config = dict(
    n_head=5,
    n_kv_head=1,
    vocab_size=585,
    activation='swiglu',
    norm='rmsnorm',
    qk_norm=True,
    bias='none',
    init='uniform',
    init_std_qkv=0.0449,
    init_std_up=0.0449,
    beta1=0.95,
    decay_fraction=1.0,
    batch_tokens=32768,
)
Each number is 128 + 32 x the weight over its row's rms, rounded and kept within 0 to 255. Layers, rows and columns count from 0. Numbers have three digits each. The size before them is the row's rms in percent of the matrix's.

# up: layer 5 MLP up, 448x160, rms 0.104, rows 174-228, columns 80-159
# down: layer 5 MLP down (transposed), 448x160, rms 0.0949, rows 174-227, columns 80-159
# gate: layer 5 MLP gate, 448x160, rms 0.107, rows 175-228, columns 80-159
up174 109:155175162095147097110143116101112130135154170156098124123038117110073140154167123114111163139179080123128096070081094104095128099115137045132168075156051131128107152121120158167084043128087125140065134096100129132092147080123074107137163168
down174 104:126146058104146183101116150133155117070153123115096150106067126060143111138178123136156119126107123126143125117095139155080136113088115068128096115183086167095115194147157133165126079143126066065119169110163178115075160121166137162122124149
gate175 102:116160187130130116146160133172118052138133120108095098131166091106134130139095127107167180079148102097194150151156125152100182123130136146140171174131123119099095129152114079116204139135144070135128118118116119100119134105178108170100165102
up175 101:087187100125177035151141121137171087147134148127099141155140110140155111115135105102151111135133154138147154177150063138141097095208129066150119159156158129084145050145153156120134166094145143144164058129115111118110109091169145105043144163
down175 100:160093091156088118199149110173131121122129121105106065139140071102075107155121049092146085153172118116153179090133129166067128136100144109092166145111156116132162169188110104082194146156120097094143177177173176125104129145068146115079146094
gate176 090:179106100106159099083116066211121096133157091138097152158076168108109132146163141132130173078162118165147194091147094141076119077137153141101123114098137149132156163117140154101133145128189136165143172182116141115103149084073161085112098108
up176 092:173149132093125126099167099185069145143098159141102092069072126142112120121105167126155155089155063148147134118129138132141102152174135069057178158138089171136157130108108131158093130158147092161129131103132133130107123116138117102130107114
down176 092:098173153168058150157214171103225114062139093086169081108133113140101121159136089114108141119102091120129152117145112101148141154153106150115173091094129081166066046071103140070148117126124137128159126104155084124104101169165153097152101125
gate177 103:177078149131114096137149166119091096136163067129109048082139126079083108100155108125155084154143100132066093067141115125152144129108133127135148158129139097135134153143168134111137133105111101170146125151086123079139107099168116150116057095
up177 104:103155072066169144106159113119154164096090101169154149215188120116089132094119100110149169111116164123127183084150187179172155129158085139079117147094119105174101081091044130150127128125140134070087142122213133103175102156150172131130179135
down177 104:190129141064070143133155088147132153125167093150111167133123126184092122047086089168188122064130169165136196114104158153100100180117120085090167116134051129104129102120136103066074117152153112077154166142170140129120144075128187166160158103
gate178 094:126134133121154124132145079154103126148109118159075075130110163123145147133144095158111063143111133176110143105145112149144141132110125058155144090097145053089137128114125172146124091130143078098132114098138155093113061081102094168107098158
up178 097:051160138116184111196155139120165114138084091140180116106121135147103117109164155131120081136115142194127131151162164101107087131109116165056150143115100146096107106158211106170174127122067101140105086086133112167067100162152097147131142098
down178 098:084106107146134156141097179162098170140142142141101161135155139113121147161096116098160126133009146100129134115111110145130148093159152090133124118139173106082141123139088156127149046045208165139169118150193123142140117159181099100123150137
gate179 095:131179180055114103081187092120103164163195147114097102120147147123135099168158113139105230067125124064107096099104165150119186140107121121059173097177094121177129156139105140154144051143117170084133070143082154150114097154147176136170142102
up179 101:155134131158099105125153167131120069124121134072089064062104093086104121133191130143134171061168167151154073102132131118175151132100098104143034141164144083125131120135087083139130111132158211080177160154118162128121124147163148069106146131
down179 100:167132166054126120143096159186104121175092117165127139143137133158106119139143113141112091150106162141025126138114079113198082199085150078194121099128114139108142111104150155137134134098102157159058129140124101069111109137091148108107125097
gate180 101:106183114150126160121151119161087155151099128099129104177140213164107126138162120109164111109117166163095085105176141121167131095160134147103103112060144073104158122136150164185151080132086072145099167142152158147155184128124121168092128084
up180 100:183153115107113100085083101130108158074089057167109108085153146146101135077162138053141161113054149116176194153119103219126167118118149147142125196126188054132102139131170142086132158103101180111138115100113137109124120116134131138151145144
down180 102:119113170112108142133054022108159115198130118137131169094167117157122094165174138186145147144125106093154131127108119108100091140129121084163081124052177124137089130191195165142149140104106138148145153154123102150088033130164111121109135142
gate181 089:121115146157122121142143131177131177177196119144107101144173115121144133139108147110132101122132121138104121171135163170127089135164160195142182098171176118097155067118125130150174155092125108152143096235162120145123114105131039146147081120
up181 092:147138172124059134071098132163134168090161185158119086126047165141140110154082133144119201159156147128159130138146158149187098135091130097106138184149084148172110160052137136162146129113159099096153134183136124144130138143132051134163181131
down181 095:110120120061106154137165126130151140147104118124083132060178203151074154109058100112123165128137145135126104087101158144087085127101126106099190150150140104116167123107137121098085150100108133188133159120122120136180172108098121101136159143
gate182 096:109115170117141055099123112113121168113152212157128118134133105121084128144169130151039138080137179117115141133150133149118106099141126222133093141204148091134097132137103096123133126143053151115085147115163180126140054186145098090086143131
up182 106:122132094109152096145145107150097135148169161136124111131167135076111174111096183117094079108134144130115141077149120124112158105139100166077108092129147103176162107126100101076146145127149147104112113150142161095156101140103173109139101178
down182 107:141109106144125118141135121126103107129141120060170167167118079133152099118144123102083093159088101144133124169084096135104143130151075183136115142085136110150119134120179168150087153109122109095147078089161159071070101200046123134108086139
gate183 096:124114090153143100113100039093158097121128089131081143151105123116130095094133143112126091134110134185223114131124163122103126106119167149100099137150184094081164091118160083081048129132107133104132163213092160120112167139076137199082115116
up183 089:106110147152183148144114071159107110163143098138136137161132118128149086118145055124120105137086145152109101115103172116134069113028130130108144147155101071071135122108162092156127200114079070119179104093171201161146149143130126186137098092
down183 090:092112114129146130088120120120138172087151134148119117063116080107073162080115131136067105181153138108108125103070134081120155075128068091095127155087141138140122098097134112108148076122213105073085076113103137138062130113122111080093145073
gate184 107:184064164159072099133192112184156136153126172123142145126137145129151075145131103166089120086149109137142140062130100079051153073134157082092122101112141130113181131151141122168123085118119134103139113088171054126096165147185091117151170206
up184 106:122094131160111120152125126172182171171123134170129182124094133130109157087150117165116165097142148128136153162072129144115157147174091148105108198123135094094127111124108169092172166097134190151140123135171161157127075172157176189153144093
down184 104:156080107176151134135143174165139125168154130165132175145102152098141053125182122170147115130111168124142069120136073148074145170117075180128069093136068119111109091180141145154178105142159111132113175134103158096185092165091157066171106125
gate185 095:112080157171126157146141117115120171135145110153122116116089140073079117161149172128114114057130141129148135146120120150175143080139132109065130111132152142149128163125104138125163139112149162111157152121066146130137121113096122129068090092
up185 093:143109126120160106131120124169084080138089120150142143136183115117077157127168115151083158118174198123080184112114135170137083126165157138095092144129080085142149155115080161090125080136124100145107119107170112117089141107142091172164167151
down185 096:142070090117134147109110071099150130078184156102080140079108164114123123119098101100150126149092168132133086179076149110066107141142090084169128107106177146133108127132204113084129155144143077119124155083064122070137090143083089141093131112
gate186 098:153092143106168134094133182128169114104096125182187124086103167122106135129152098131130122132117163108069134104155138064104195111126061139102125118117135137112092106135189095074159135133139108142093105033110159163097146112092077177099087119
up186 098:159124130167133165116155103086128140108107144096138126121115207108096169136077209118107100119110120106102090161144074158135150089129116122113162099145175139154134158157194065104102194104076080140084085094189095154107129145096120108139101135
down186 093:124183135101115095123134161112139143117081095139140103125099046177094149136142066128076120083146152112126081081119142106127091175144106063106131065142061103113113114098133149098110109170069120155119097117094113170132100060142150121161143131
gate187 097:112055170166139112146131140081132145181150092174102039128109137121114060145163095213145081141165128106109149134145075105191118132136085076136097164096108108156088114204156113126183165151130137118142177137085115093103132081171082125191137164
up187 090:150147106107117098100100123174120138132166135090113137106115213137092138102085132079117091103093123087154101149158112112114147114088087145111099117146153110124135117128142114135132091198102128112146130107083176120169143180129165094102131216
down187 096:139171125103147164085151116136105062097091103111099157056064107063173064118150158128089160171093105139143123193071127078110114054123132095171128106123189179108143158118189173093090144141096072127082126112130094163141118112035150103185103182
gate188 103:126129100110161063089088129128143137138128100134087146145120207186139134051114127111129205104143158090169035101143128079155139122116159161078109082124139148129123186151135134119128073140170107092109072146138133109143121158140142170121112105
up188 099:121111136094087140084094075161045164148148162098169141108127091115136132109132110092069124152145151169115198131118130139116150152182125189130120168140120084159162046188103081095146159160178092095133123089158135144128120131115157063128099147
down188 102:097136100155104159117127126116150104087167140107166148094162116156105077217147060164100099065149136106151102137138084185092119097166141113153131115135151091130175169112128166124179093149160107125183108036115099112119077099135116156092080141
gate189 100:109140151177094185076159092140066146097140103164122120156101138160121132127127106116055152139092178139144143135120129101153180119106143201175075068116116135150155062112101139117171084110084096172177158133132140180164152073122083035160109093
up189 095:144114123148062109167142129152165092147128156131105123086099137146114193147105095141173135140147220153177153081135147091127151206115069169148078169082136134111172099110109164134095115137172150133106125136078071132136192079128137114130115119
down189 095:102097167157148135179161162127224088120159130123114141128130131136098065156122145111102088134093106181108114122099146112147095079136114117086111162110112131109165111143116081106159070116151114156109102151124155138138115209165110135075111130
gate190 101:115100133133125118105085088086141072069117098103101150123101120170166139142145197113055144135171118132060172112150080113132145132136134084146112147161136111130062103154131177168169093164120110081092175112122110131130210130163139079165160155
up190 105:176159095140108144135099125113100114085103123119179119114104087132164163100167137061073093088170098130095151133123148152095135098085117151124124137127128166089144104151120172177150116194147147099201159095174181091080120104172088088143140192
down190 097:137103099127153095132127155102163118113136109156143181167138065079093085110127078112078102124080112170158144162081219097080161084136167172139132123118089138132127140147181124127123073124170192188127097142102150126074130114116125181076167083
gate191 098:110089128143098132155114115083095134123183092040084158205048152145177135104134170127101131166105152038144148126100103145077143133158135112133160155122212142216173087144083123142136153169154115145110173156135137170179136107134162154107105080
up191 106:134197179105162131122109166086183095132086156159132182168125142161165192145192141061109154151098151169119127124129128120170109109104123125132102092143113147145116130170150085183080144096083089175102109087187149175172119171144124135184107110
down191 104:150135126130140099123092118142083131052147200127128169034098143101159112119166142084097138135109106155140108165110130130151108123111131146159154125138048172161157085148124140133126142119183121143115115076151119063149163142119149111197117151
gate192 094:142169190107102126102113127091162158168113153086144115075200130161127131184157112125119128099124132107151072145095141161058144130084162135178117096123144109086163156140196070124134168092078109172115044118169079118116136159148140161082130109
up192 103:079134129165137158069108141073119129113173083094091110126131113150118108122173139180104188096115178121066087081086139142131067095146155092099109081170139084135103086156115133117099120135075097150139152140155208050101113059108123063136196114
down192 108:137121175086094155090119123159129125109164150090063091092115199152152096103122128112135147120123074057106095121118123178117119124152118147096079121179172128154203086159124104113149096135064104097091163138169081111147111109167165074124125114
gate193 100:128177133161131097124150119101030164138125166142160131139180156123134161093102158196147119129115194116099165145158167124130156141108132169067186097117096093133132098135116168081126211104175083082158104101127110157122146111139149165172111115
up193 096:076138109155127104146114087098197097101122116094110112179136176158090170151108157107142125138147139147132088140119112175148164128142140078075081135166099124140174081131149118168136104098102139119118168089165089111096112079139145149116104126
down193 099:105147160131109120137132127181061105168058145164172130131183148118111136129114046182162133128115169131161167166150074168111113091149148124139108091089123069143160086075123129125107185113158099132159144067155129087099126145124090140150127093
gate194 102:139159142172110113150189089160156139153140148122092117124142160132060115078109125159112173136187106133138124164080132163062170111116152111201185165107136095165109122106087084065172156120198132178118143095180137145142142144110151160086150124
up194 103:162132108175159133145127175101104103095118078090101094194150069124158113171151132121031070129145166119078170103114107099085105177093100101191135160110156095173133105188124179112105143104124119108184073172125146151148175150110167142132106176
down194 098:122150163132081137112158078127118150050123150065076164067090127166126096099183133106169117193108159116106163149157178134146087199121118119104110158055124101141188177182109151131095191147121173141118127146124096152154155112143089172171132097
gate195 086:180102154119125112067101099122121099135131108102174091166109145188151117204163126105107136086116153136070183135152165109106129086173171160149150116088124138166107118099185097080158147151138100154110121114087168136150108153103141131110112130
up195 092:152135099199132084124092119122111082093080134131111155146161137179157163119115178088164176078140096122134150146130124170167129068137129115154115152069137132095118137129124223119196065190125164179112053075122136158126110128131112085104112133
down195 089:140046149136135125140084107112100176157091174137075120100127056117086111127145058209101135142130176123142077191118144171148121166130084123112162097111103097151112098117129141160124153071115107122097143131125110180201078170130147105119120122
gate196 107:115100134138139112158219063073114153150120130116137173117078186152156117067124109107091139130097177140051113145076118122117134110174126184111123175147111132112195193115082086106138081147127101117174139179102135134199139141172132175128105163
up196 102:157118105112162154136162117076131123152147187137096147088065122112112050114118095166106083075119133102144105134121134141167148157131123085107099137096167110149130138133179149162098114145096143115128144098118223102140082085117127126183148135
down196 104:149084125148103106133100147159064102085123159096125107106015140084114109132157156116165148144103112115064141159114115118178091129128103150114198142140123075112151074106169186107113129091136179119110219159115148133087093175168114105162148159
gate197 100:181157125169140127086122130101138079108210148098110119147085160169122116182180132063106155117161148105077093115140155138098103116105167157132166185114115158204116133185164115125053128177145125122101119115111158089073150064146108090124129164
up197 104:105078115100110157098116135061094146142137094184114112042097155128168170056134168122154146128171124110130150070104155106143164103107216165120142161137131137092160059086194142134139213123144144066165131101089123146122114127135150145122097062
down197 104:124118176161099192124116150096138114066128199140140079113098178110083146097116076114109116116121120144129107151097127156171141071097123203146132163141205091162084125104123158115159045116137124101137139103171161087091143143158133130095088108
gate198 100:149126136154135162090122106127116108131112093135136130194119135135154117176163221135101071133077108126149109130126113117138145100134106220172171141170102098100150113081124106101130168111175129122040142142075171094146130153154124168145102162
up198 102:064164131134126147162127073146070125189100157139181190119141090167170119072191091161161117142147122155107151127154062126169094100123151131136151148150171177173134139174117130062113108135107131158118069088120083167156108127123050073123119126
down198 101:130101170095110087077177167088168099158097145204125174136129112099106167134116103139107162141129120135163147139163155154063139112146163165128108088094137123144105099126123074130155129068172124123116054101104133184179125096067118190132104159
gate199 110:141084158173122161096119147078137164149150088127123096125092130175146145146086151071117152123124154114126146122105114121086166122155076095144146036076141114215101141115120099124159192139128121180157178179104121126108156170120144187096169155
up199 105:150096119164099126117102130127096112188108155109110116091085103172124154165119127092106188146187169134129124111155144131105135082156137092140124211089140163209035164137151088163137133137129148086126123161086131051073118119141074152170153154
down199 107:143124139142095133143203117129136115122123130115165108149152162084043094136168105184084101135093105164164097159123151104150154142172113114159128153135134146184127103129118131174121165121093114129110122111144165189105094133130182148139140126
gate200 090:131120164219110152136111138152133165117083148106118086110103095205130139115111155122082093150193185121133133089120123093134103085166124170175149089166090101121125158113111073133126132084128126130187106137141110167111186087177117080131181172
up200 097:200177120160123176169124155148095124116069189102220109086134122159093149176120114146066114121185147153126110086152140067150119102119093149143108146115057109073186138112101155151139074101166129108172162150105039200122139084076161066152142132
down200 100:133115110181154140108108124122133130168145132136175123118093111148126130218139088097192114081119116134124091127107150150104145169113097085145133170109167158120089100051143107152128099126137130112112150144104146126173180123087134073139133151
gate201 100:142177153134134135154123173129122134201157134121144065132127162077123161128140128152162090072142138135133163118096124048086162091162150106121105169220104093133083090160186118057108147168090147173181175191100201059099176090084109119143143097
up201 099:196112137097190129146133129158172091118138171132097087103125070067140113117115152113139106201067165139128138085101113069178127148072125144108072100089098173138157151131120095118120113131125155093066114150154097154133142105127150153185093070
down201 092:146115229136137136070149115119092133165086164078118129118121217116152133121138134108096134118154134104191054126088150107170136115192147138143080116191159198145100149146061113116127139119113166142128124153067122152157184117165103126143159183
gate202 101:147174140157152118115131159135159172130128103066110122105132127096072148208119191155104142131136136118098100143142113110081153116166134138100101160129153194155205097057080137175121061101160131142196110173096140148112126129139143092114150128
up202 098:105045134026101156123148158117109148144169150122113050182052133126157155152136113122144149099121119157179138104163087114135117084109059107127114091129119043132156106138122095102153145165090137087119148124100127137181123115150109201133182146
down202 092:145134125163132078155152180112131142128113143101098118137173080113126162098102138105146120101141077074074155116074102157098166125063157170172106095139068098136124143140087116145071173135153148150096138126099117097094145198167114140072156137
gate203 107:140159153128129135123125118109132179116157157106078133176079123136152168099172093141087120132174128144104191092109162131151115067096136114127167113189198111122157063178108117138125101080108179118123119179125175109128127094139081148093156086
up203 105:139098140120170116140104100166058157123092075114143135095160124102111127089181123168127129081081113104140089195239114121160161172117086140118073112069121138137144108113134190181149114123072086200145097124136088167142124139130085122141083113
down203 108:090115166056177118054130127088127172119135123106164170126067147124135170132153135122097182087109136138088148146125145118124153091072161162129157082173184140046170095103120133160111099108109136125148034130145095056093121166158147171113136125
gate204 099:107146157122110143120069093131120180189108156173113087087117135185175185192166163162086151113181040116143081145123125135140154164171161104159135086138149123162142093134159154095105101107150127126112135124126092097172126147164115192100153150
up204 096:112121109132112080153195144111146129174066153084122162068184126090113052110112093161136109092110162139108055129082147093100134131087142123150097162142108127122186106093095101122132163144092166122100146109127126164114130155118113114104128133
down204 094:124135135183111117177163124150107066117117125172134122152111150102145115156149103113110121105069083152144133137193162148164055137122107058168163057176134065113042103121098122158123110148119122098170190096100106105118146095088130185176154084
gate205 102:116106129153113160117138123114088202141175161166104119106036130102137098164153170142135120144159135114136138096151134104123058110133121101180118184109116153183123156167130134132072121103163127129168092071102135114103114129174158080135086191
up205 106:173097104155128159097168099178181152129162175182119135103150093135102066133125182113145214166109083118170107177120151139121134142083081115150144163143144146158093157165143097180174093114133133170095139100173138110117153148159166122085109116
down205 106:108100151188142165153121112138140112163141091113063150139155036083137141138057065071173113161192099162175149106141095104136148107153174100099153175148104113149134117097143130159077142090182110106139109146135119123031134157090139072092146120
gate206 099:125131158097167094128166082089087164142111108154142179112090132137151099148162136150092177062132059166101159183153065133124192171161095137185144118131167136132138103099111114151057151088177141111207115067118109145143119139150163102119083212
up206 094:050144115120140154087171068085121101095116135173038117235073107098141109080113128119111108135124200118133137117155096133118150181116183103158138119080103110195136133155122147156095023136142115123116148119093126165133169157141122098201175153
down206 100:120095109096120136100145131140167064171091095092170124126126133071106131175077084123190179164125137084162175094085134124085148122152132063148143134097150121117058118139207168127144183098122140136090095190119098151157112123103101137049156131
gate207 096:087152160132103124168175075085112171182103103134098162124106162101083131078190128123132096108129158138108143179154124087158102164145117130070149124107137062056108150120160069133071139156101112145165136176137163114172103118136122178128105183
up207 097:155090165135109120093090118168086158126152082156101073101186122099129083137156131126124095142137102149106075171118112166150131127154123155085090115146120122131099157126111141088199166145079191162155123192121112048131096078088172125170171057
down207 098:139092118158159155127153140161131079148166154115112169136086133183111119150120144183052144127123111151149147101111107144136127089128161136157118122123160111155109089092149106160090146148162142086114153118203098147047154098085128137087127152
gate208 093:164139105132140142114167123174106122146128078104150152112136102142186111169066127129108166120182045063115140136114130135143137122138115075133076160066088166118145143145145118156084124133158197201159095164200156138151135119109097157150191101
up208 096:106068178161093089112153188122148100126174107137124130156123115138120102120156182124114173103147090122048058175144120167155146149126106111177130139137185153118113129172167130086120101162087156150107174116134167192113110124137169157159162134
down208 093:166087092144172126082135166130094174136131140149206200105087175093118129103107146128164101164126157086124109075095115105139158093111102121123108156093159080104182130130112144124188160137089136117139110100209122156151128108157097078147114116
gate209 103:137107088143095144129153054132132112119148122146128142111121167152088158146115097164121061117100118139143129109132111103171137157111142183142133128122197144156101136154153110155129075081156172127171101119170178143114150145143149108119186190
up209 104:124134169155145130157142186126048200119164109116129114168149158121143122145150145183161148090093136137151122096132175162106154121147136170162132088182189143098116187123102178154066121094184154162104098128156161104115121127087102095090132179
down209 110:083117151106195112138116099097159147142073135091119149115138182103086157144121085088113085085113145158108160142111144076099161100170139163162126125182189127102132092110110128102100176073104191110089113131196096204108163095135111093097118145
gate210 102:111156122109132143138108097130159111167144099135121136149175138132196150132195151102129076128160130134156154174142160085153154083135149179124140194108215099152078062166140154102104109145133167099186134123119129120133117079113143151072105155
up210 100:162071113146123136094138126078129116117095150115119146143142132152048164111097152186175098078135083120116114056196155152099081151165155087133126122113067157148118145113103149136134163096136090160054158150168064170161131112153122078075128124
down210 094:077179089080130156122166084132125093141121104099114109123136071176129120175129138115112097090086088102110126140135146142161095149154164144143148110151144185121086149126130148133147081090130122120138119093196123066145099146164148114102126054
gate211 104:186079162157154134099166117127051106130126113125124156095144151151153123099155113124061166146100043130099111039136105086127163116157095122138092088078108156086132137099094155143133131079100126226158116077175146152114104137100088124093071143
up211 099:183132218120133117111092176134128098122076166084146119119077078112117135184139188065112135098181127142101126155128170121085157086104118090082197192165058094092125095167150131183129071185073139111101117127121105079139115147161095074127147126
down211 100:137116105122189130134126169098096152177083122134103136107085131085141137147118061109090129150093105130080182157111130108125127113051152125109214091146130134153161102156074161157097081157106173108087109155167167123152147173159162119141127131
gate212 102:166142160157171131098148081129177112120138123109134095131156126104120114076128176170113113129155117083148137095102102134120146155151126166076099160121177095159114104203179090130122160110057127183138157151104165101070070184115073152058100109
up212 105:108114134123092121162141103172134121150135095132100164112133103124146079091152159176139158139206104098148096119123137151138158143149136111155074142120102129072101129127153127085134094141117128158068086140152155119155089077148209050114110187
down212 102:140154194122115102058157192089193058068151157031198124140171116107087121119104134094085138089121093136088138091173126084141152123168178165089118178123143120129156113170141182088117093108152177091174098083212150176088134151150146199169132157
gate213 102:067103155112173084147168174107088164179110108143102077101100178119146094106101082160154181117147180111142150152161168100134099102162124147088125155101112163043110152085095137174125106110074110130101140107186131126099160181086046130163103097
up213 099:149133205159110148093098165073083111116079121102124132147160074164133126165152166097192159128104106147134076103133165151139147097110189141186111144123144166092116120097139135068136116121162125212136110150178092133156107067179121097122059129
down213 101:087160163138110104133112099157151114147133112142112102135066192104102125091105096146080176096194184142191122178137114150119106148151123134099130075185139098051141162135173121128132140118043094084135128136099099126066123134182111159163130091
gate214 096:123142131148142092140111129091127129183110155151109131160094175206134178104127150144096135107180184125117127075123103148087141080142165160076106146138160096144116091131089137078113143110132168114172150169197139122117150087126159089134083099
up214 109:134093156134110155130104126137082078132085152120085136145146121109072085181127078148135157126129131137219137161145094102167114100122098132162153076089074182115029151192189171139134094133079103158122152128133158093104169188097133117164163125
down214 108:162107144154122044105101126126117172139151139098056064164131122157158089120183138103138195103146194141141124126102173146118154144116128132066141108158067123125072163144149099089114140169109135130146164056138123147068137168077117189107116110
gate215 098:160128167112175160063156096087118122146150124112101099137114118117167148127143173077162119107135064110119052106153082121144124143149081131068129178137110125157083134123113155170099119156089085113131086126166123114137085104149071158155088139
up215 104:122140117129158115121126134141120095123186163062070159153074138146086146040166097137138105092121094117101148114113100111114171158153143164090151120167104168141130129086080128113131116143105126145053120125066146210050093147168106122112080128
down215 104:125043106148106138146144210198121071175156071071156076109087162140138138169203161123167148091127063083149161094135152137142134117137115105108111132135084148111096109137141109138099095095152124136135134159097129116101179109131122119128092162
gate216 094:202090106128074073165120222114075114153113108132079076107135169122104110145086141101147059119135193142117112172115111076131141174093128141092135131110180140194099175107110153087117111156153130149194132092159140105102192073188077157085090109
up216 095:089146148175148099085146108137156131109187165125157113163140123174165145155157120136097142150101108139077053125084143117124119130147125124068067124144087104128145102101131092215175087084074165135135105069137107064109096141156100070148100179
down216 095:060175140161193175093114086168134166197060105160073146175147135100085177112128073174135121110122160101136179148193152135107128182091143184112166113113151121155169135161141141086114137150082066103127127110174134121086117188107137160136103085
gate217 097:202089096169140109119172126107120135144182171140185136140133188147142114108152123129116139159128103146140183107163106133163183101121173140142138106101141122108159158124159153114121073152137168121152140167150163105158181122100087163148145176
up217 095:063132142085117095122173140080124124100101139141095162135069181100088096132139132122120136116118167163132105069119118160120097113189194089130151154097166061136144117112151187149132133130172179103095136098096135085171090109147125146102164095
down217 096:177204085127132070117123181115090114154065137151084157156086175129124103137097143067088119157108120100098186120129108134134152133113104170101105162122139124103115123139125076110155093115096090147088135137140137140111112113116152077193130128
gate218 089:174125154197147138139140111176086121139177080122145102126076144120154118132124135125110153110152093099123105054123131080136135095164116060158145054088099139096128155153112110150073105175137081057106093096180145128095146148124106134195142129
up218 095:114160141089139101120148090038092123097145120179146162130161134164149150210173113160111138138123114160145063159165156122109116178115097131109124166209171157120120152108141173120133102122078121141172149132101123165125081138116117161154122179
down218 095:058159136128123095098128149154104105139155139074171121157153147108125102112119055128155091140134130121121182174131154174146127112112142170111151077113117135116096074116045132126099083161167099129148149149140108143180197123120121216125106060
gate219 109:158060171108128081087143126101111113137137141109178140096121102159198096185147098108111130085128130139116138149145192137169078074131123165112145115144153090120161064114172056140143097150125168139123120165160116142128144122133188115105138132
up219 104:125125103148118129139213158113169112142058123150101109138102128079157115130182165103140084150144167118127079138068123095116112090116139115156120135154065193144132149153067151127118109181154129153132065103120115155097132152124092095122124132
down219 106:083121111061146114102107153144106163116116081138199117116123180135204183153090115122163141131070165112146133099084118140150101114086146153098167179099137162140112161088096133136137145087102105152044075162175148105131113157109106124038110154
gate220 103:084159115150120092102176107079131157184087137164109140092121130131150113074164075151099110141125153104135142048114109110097120106119182157181150153161154099122139135053147177104082106082110174134099142135126147129133172089112141138145134138
up220 101:125109104103134129077109125076098176110122122125195069199108138193118119164106138085140166077124075115099162130149112117148066112144139133127129105176109071105126094144101151136210100200103130121106065142154118084137124108128117132094147163
down220 099:169161120099112128128141113083126125150111160099177073163188162140127126134163120128119104132128180100103126112100152138115091162081087121080124137033151135103154091143127095125149165127162106065134150121119173135127133100136126107076044081
gate221 108:119103158122147095129164114085104175147137077084073162149174142097115128163157141165166130127123160041150128141068099128127091069138141147128180040071184065130113107118113133099131205107168149178077091131136140110185203088108167150114114142
up221 106:142168124099134133152179154107106147107103182099059116125136181071170106164155150096105094146085076133110098102129125094136117112157098150125115158128163170164106130156109074194124140136094147116126157177136139094136136177184132132154179137
down221 103:124153146143099078141166172090112131131125073099097102139076141115202110150176160123095087163119114161134099114091134112168123157102127185120119112100188144098131138094069145140128123099148180077130086106095123107106199169165117074115109118
gate222 093:087157215144099100123127147137122098139176117079143135185058111119107085112134110201126146086113166164087124135096133100128148141103138153172161129147121123189137085137130112112090117106054100148090110140139128111151202131084129063145199140
up222 092:210180138123063108159176121168102148099116111100116196129139134165114102076191138070137118136145135156132149172146128107115171153040158119106166065112090148148135148139093109162081170132189111126134135149118137094127153114214148139102102137
down222 091:100088117136154117138137119071141170151118073116120129065107127132158121126166092117155102121206174132163120116132150156105167158127112086225147133095127085127158132141122134165108210126151149147130097104141067209148102119101145188111137158
gate223 096:180124115231151129169155130155108190110140122164154109121138167159126123150171162107079111091093103149161150141122124113120177127095114184153167146137140089164090100175082132127115141107151080131134130103137171165118166098145079101131105181
up223 101:067125122095178068120128130205084109086116144160124145132108092163093124109101134115149159043189119141099106135109120091203150061139104195133093118126125113081114108161152070182127176097067156118127142058119120120124095110175182090109119155
down223 101:108135168157103138195099121117128179143175135138119166113155149188159142171115134097094163110115122145085093134095134118148059104105090075156096096094149149151134120080104084112118098098106099088113148182081089093090154164107134134119085127
gate224 115:111083143125123129093114120115106197175118122130081092104128126144141130179198151169086141096165172113109094167110120136178176108175135156090158171185068130166062145143191121093138157128140160096182103138128107118064127096163110158121108149
up224 105:108146118124192130125114130125091087174147068169134161102102143190058112166135182163138121084085124183175157103162102140098138096190158102079125145174125130115153135108109123119088182098128123139149136115128140156138141143123171159123077115
down224 108:108090094154083130175093175109189116148134113149102111156133151201158147125173141143113156114161177153108137157130171159122129129076155183132119139124147146151110076131066139063110108230118116128151100175097075079104143095139142125093165114
gate225 092:065188136144144169168165069086086106118107123059087185131085114166132158153187186108117167089109127147133096158128087139145129114122113075123163119134129153132133181131154104164120079144125128108109197116106160135176145189171158118108124103
up225 091:121136125108134151083081079093149125111099121139111106100084135195108128187147137132097133072154156110122125159128143104205165122113162135080086141125083135113167099117073118145151070158124120093055140101097122125138100176069192212136069087
down225 090:127137098201111112211132129127073111081147138221083154136158104131152152091138150155136140124087105136083164070141097107111142125103161090118073081119082126126045173123181154139159134104120122129151136130154114141098149161131115058106053147
gate226 084:148063120137107144153135150088096144103146117058104099094106081096132164112127107113069124121125122119085161061131131130134150145147106044147209201171146108118111145125122139119068113094166110101116133080092099181088134127091160060086138162
up226 092:161081141100091170109111188093084126159130123112101107091186156070132111097129130080152116055108144147168136177147150128112083141147160131151098124093157135145152146200138174098166193133074194166153153097167100138192151121168130129167106168
down226 092:119189126108160159214119128143152156162151117105138108131135168113196128108140086188029124133181115119064132102157133084127139142093136086160130068091103094132112147184134090168128129150145122074136149188149092142102113149164128160148138109
gate227 093:185162115086139134111106133077088180124090209173137138146118187097119125133133149163119132082105205135113150173144083167117181121061102156146173180101162105136174158144091179114130159136119137164143087115140110132122159170195156149134114076
up227 091:173141110138131125191098085152116130118147138141105169072174100188119082142084093184104123137129138129146192130146108178144147182140149204128105164121099106169113081117180079123186145145083068147116114166151070104139144121118169109153084088
down227 093:093124098134076140113172102096187132130098133141157129147112152166159148122129149133027147137105101132155112142165200143153114184142151138149153118156142128136185164090075142107133136168131143168141139150176162104206149127141158117152116175
gate228 091:108101122153135109133164162069118156162148102161134131076132144120079144116142165172172097073105099117122163088110073094161148098157122157130101074153186127125157116152148118047149195130103132159176100209104146048068115095074127156113115151
up228 091:177136125162095161156069168125196144116099108128158106142152156170121164102141141170114091125116125125105127053108157160093124110102155114106149201143078138121147083115207149151117092091110158126134145125160149140118084197164107131104148174